Weights of a small transformer language model.
Architecture: LayerNorm before each block, rotary positions, attention and MLP in parallel.
Each number is 128 + 24 x the weight over its row's rms, rounded and kept within 0 to 255. Layers, rows and columns count from 0. Numbers have three digits each. The size before them is the row's rms in percent of the matrix's.

# layer 6 attention output, 96x96, rms 0.0937, rows 87-95, columns 0-95
086:166145136143173128130149124094142100127130107134147107076114120187115144111142106149136127166148141138103092133122079161115111146149149128157131149113142091131122136133152150115154121132118144147090189136113141152108105119165160160152110143167093165089155152094095116128145126114139177132
090:171133171141105099129147097178069134123090123148153146115130107163136165160155131139164130103155131123148100135114102130138124160150121133082109128135109133108083142149153127154114138139126139090169153100116128139089102103093130135109106165120110154080114086113128114101120158101136145159
108:102089127110131203153149169080126105116104124138137166124134162115103122147108107090117120163168124127161102104114124147120134122106143112120149132136147145124145138126112109114126158143135145145162119136170160128078132103148111115110125162143139137118135134080147100106056134121103075152
097:131128080111128116151123184147134120114160139146128090092109129139121125109130145156108127141132131095160097147129162098120152104129085121169099132111120168148112121115121093139119178091151156134103125120103131165113137127173113125159101116168161117170110091099103138131135117071083146139
113:106145096087147124190094132127156097162133089125087125135128128090138057152109133092108147110117116103091142142092163102143114110140150168119166145103163132121143132149105169117120134165134096091123149135130149121126138150098132105156133140129082142149144129162114158134134143093128138133
098:073105119144161128162113166113096055153119106115206135096110141152119132124103148100118080158152105133141113108163121141159138148120137118141165109146121149089135127121141134122129136116099145063144118138134150169105142148110114099101139141117147143113121088119132131107112112126161141127
099:135139127128148138128082136163125118159150116068158158114125139140135137113114148116140114152129088098115114122139139087143107078078143132069158137130142180146108160122111147104100138110112111104094097142106123135134084121119206154156144155108122156149102130136133146094128131134106108134
083:170116129134138116185116145153140104152120122134111142119110133115131130112146156130094135086152114107116152136095167123134123114077118144111125129083148127122139088138126098109083141118115081091180124115123117145151164108141116099156130163131109129090128155074077173134089119104162126134
096:141101114172104117137176140148113112119151128127185086109158077126155112123167103100070161095106145124114120129117140123098148137132073167125169128129138093127115111133171152148161126107098111121143142115113127129129104115099149094073106139125124111120105117145112115090126124164138153121